Part of a small language model's weights: 5.18M parameters.
Each number is 50 + 12 x the weight over its row's rms, rounded and kept within 0 to 99. Layers, rows and columns count from 0. The size before them is the row's rms in percent of the matrix's.

# up: layer 2 MLP up, 640x160, rms 0.227, rows 292-295, columns 0-159
# down: layer 2 MLP down (transposed), 640x160, rms 0.145, rows 292-295, columns 0-159
up292 100:43 42 39 63 36 34 62 52 44 50 61 43 30 43 37 43 53 58 68 54 47 53 34 45 67 39 39 40 39 42 43 30 40 53 46 33 39 74 35 41 47 44 82 52 57 44 54 59 40 63 46 71 35 55 49 80 40 48 37 57 41 66 57 38 58 65 47 45 64 51 52 49 63 82 40 70 59 21 52 64 60 60 40 47 63 47 71 41 38 40 74 49 56 51 17 63 56 41 55 69 42 29 55 54 38 65 48 58 61 42 45 49 58 50 49 35 44 54 37 60 58 48 37 49 42 40 61 51 49 34 56 80 40 45 41 63 68 52 54 48 51 47 55 64 59 54 50 28 30 50 39 32 53 40 63 68 60 42 56 43
down292 100:44 51 51 58 52 47 59 58 40 54 48 46 57 25 69 66 50 42 37 53 52 63 47 47 47 37 56 36 46 43 22 50 37 56 54 39 50 49 52 65 39 46 48 67 48 52 25 72 46 52 56 55 39 44 37 58 38 13 58 59 63 52 51 58 46 58 57 39 47 46 65 71 63 66 50 48 39 56 54 50 82 64 43 45 21 64 54 35 47 40 17 48 55 45 52 46 45 61 60 42 38 43 35 70 54 54 66 56 52 56 50 56 46 32 48 48 68 43 65 57 50 20 55 51 62 62 68 56 62 38 55 50 33 48 44 31 48 69 53 56 64 53 36 58 35 50 50 22 32 74 54 52 55 27 54 74 68 29 40 55
up293 113:43 55 47 39 58 39 33 36 51 27 55 65 40 59 34 57 45 56 34 63 28 26 42 61 56 64 36 68 54 38 37 58 52 44 32 54 45 57 52 50 39 42 37 52 43 47 58 54 54 63 60 56 79 55 48 47 48 61 66 43 53 51 51 35 50 58 45 45 69 51 49 54 34 63 29 58 44 27 31 65 62 35 31 61 33 41 43 45 57 54 39 48 46 41 53 75 49 40 53 38 51 78 54 72 77 59 47 54 65 58 34 53 70 50 41 63 31 50 55 52 36 60 46 49 64 52 29 37 82 71 43 70 27 57 42 60 55 55 47 48 66 38 51 36 50 51 73 57 34 54 29 56 70 48 48 41 42 49 45 53
down293 109:69 68 59 56 44 29 60 41 43 42 38 42 72 52 56 31 42 63 66 32 51 41 46 55 49 59 53 42 40 35 37 49 26 59 43 38 32 57 50 60 28 51 36 50 54 27 38 50 48 52 31 65 59 48 61 73 54 53 42 60 30 67 71 29 54 26 52 74 41 47 43 71 65 57 45 36 74 70 53 57 50 63 69 39 54 57 47 28 62 52 65 47 45 63 50 53 38 58 52 32 69 74 52 43 39 56 45 55 52 35 78 53 48 53 53 80 71 65 63 70 48 31 37 55 49 38 50 52 47 32 38 60 51 48 54 51 46 39 45 45 58 49 42 58 45 50 41 22 50 46 45 45 54 49 45 39 45 52 60 46
up294 097:63 34 42 34 47 60 51 59 61 56 75 43 41 56 44 32 49 43 46 54 61 77 60 65 55 58 56 68 60 34 54 33 63 48 51 45 80 44 58 56 42 56 27 43 40 45 62 54 60 44 41 28 70 59 62 43 57 45 47 53 48 54 31 57 48 47 49 44 32 64 50 81 58 44 55 46 50 69 37 48 64 54 75 34 46 54 65 41 40 37 62 59 42 40 41 48 68 56 54 31 33 60 56 57 42 65 41 60 30 46 39 48 61 28 44 36 39 70 59 66 37 40 48 57 62 41 44 53 53 40 52 50 66 43 40 40 70 51 50 37 36 42 52 70 38 36 50 38 24 70 62 27 19 48 38 56 57 63 46 43
down294 093:55 69 58 44 56 51 23 57 56 57 48 43 40 58 47 45 68 52 53 51 55 27 29 46 45 40 71 43 25 29 42 28 40 77 58 42 47 14 54 43 60 62 39 53 53 35 49 61 43 46 45 41 47 48 75 45 40 44 38 51 58 34 50 41 21 56 50 68 42 37 57 67 67 47 54 58 65 55 44 47 49 28 24 44 51 51 53 51 25 63 47 57 40 58 75 65 57 46 41 69 68 50 70 43 47 67 49 34 68 34 40 60 49 58 53 67 49 51 62 67 49 45 38 40 36 62 56 61 44 55 70 56 44 48 67 52 61 58 68 41 50 34 57 37 60 52 39 70 66 60 54 43 37 59 50 43 38 39 48 56
up295 096:43 45 36 54 73 68 68 28 39 55 50 57 64 54 84 39 37 75 42 49 42 52 25 61 50 42 62 43 52 44 71 28 58 34 34 60 57 61 32 62 38 42 53 51 66 51 57 40 40 60 55 67 42 47 49 62 43 46 37 44 44 36 78 44 54 46 47 57 52 58 50 57 61 50 62 64 62 53 53 69 44 53 44 59 66 55 51 63 25 75 57 49 55 18 53 26 57 66 47 57 46 39 46 54 50 62 51 38 55 34 43 37 50 61 42 56 18 45 45 53 41 28 45 54 44 32 48 55 54 30 48 48 66 39 59 52 41 32 51 47 50 51 55 42 39 70 46 62 40 35 82 63 49 54 38 37 47 54 45 42
down295 104:39 31 68 50 59 65 47 47 43 58 39 38 66 48 29 34 56 44 30 41 62 52 42 54 29 45 42 48 59 34 57 42 87 55 38 44 47 47 49 27 48 41 69 57 38 52 44 56 56 61 44 52 38 67 32 72 61 49 66 69 46 41 45 41 73 51 47 44 54 69 49 55 54 39 59 36 49 73 35 58 42 69 41 49 76 56 54 63 53 38 54 53 23 52 39 33 50 41 60 49 76 39 55 61 66 65 48 43 54 29 60 75 37 63 41 32 55 54 21 58 46 55 54 64 32 53 49 34 51 66 35 64 78 50 41 39 43 40 26 49 67 48 60 41 43 56 42 55 49 55 46 43 46 56 57 47 40 46 63 55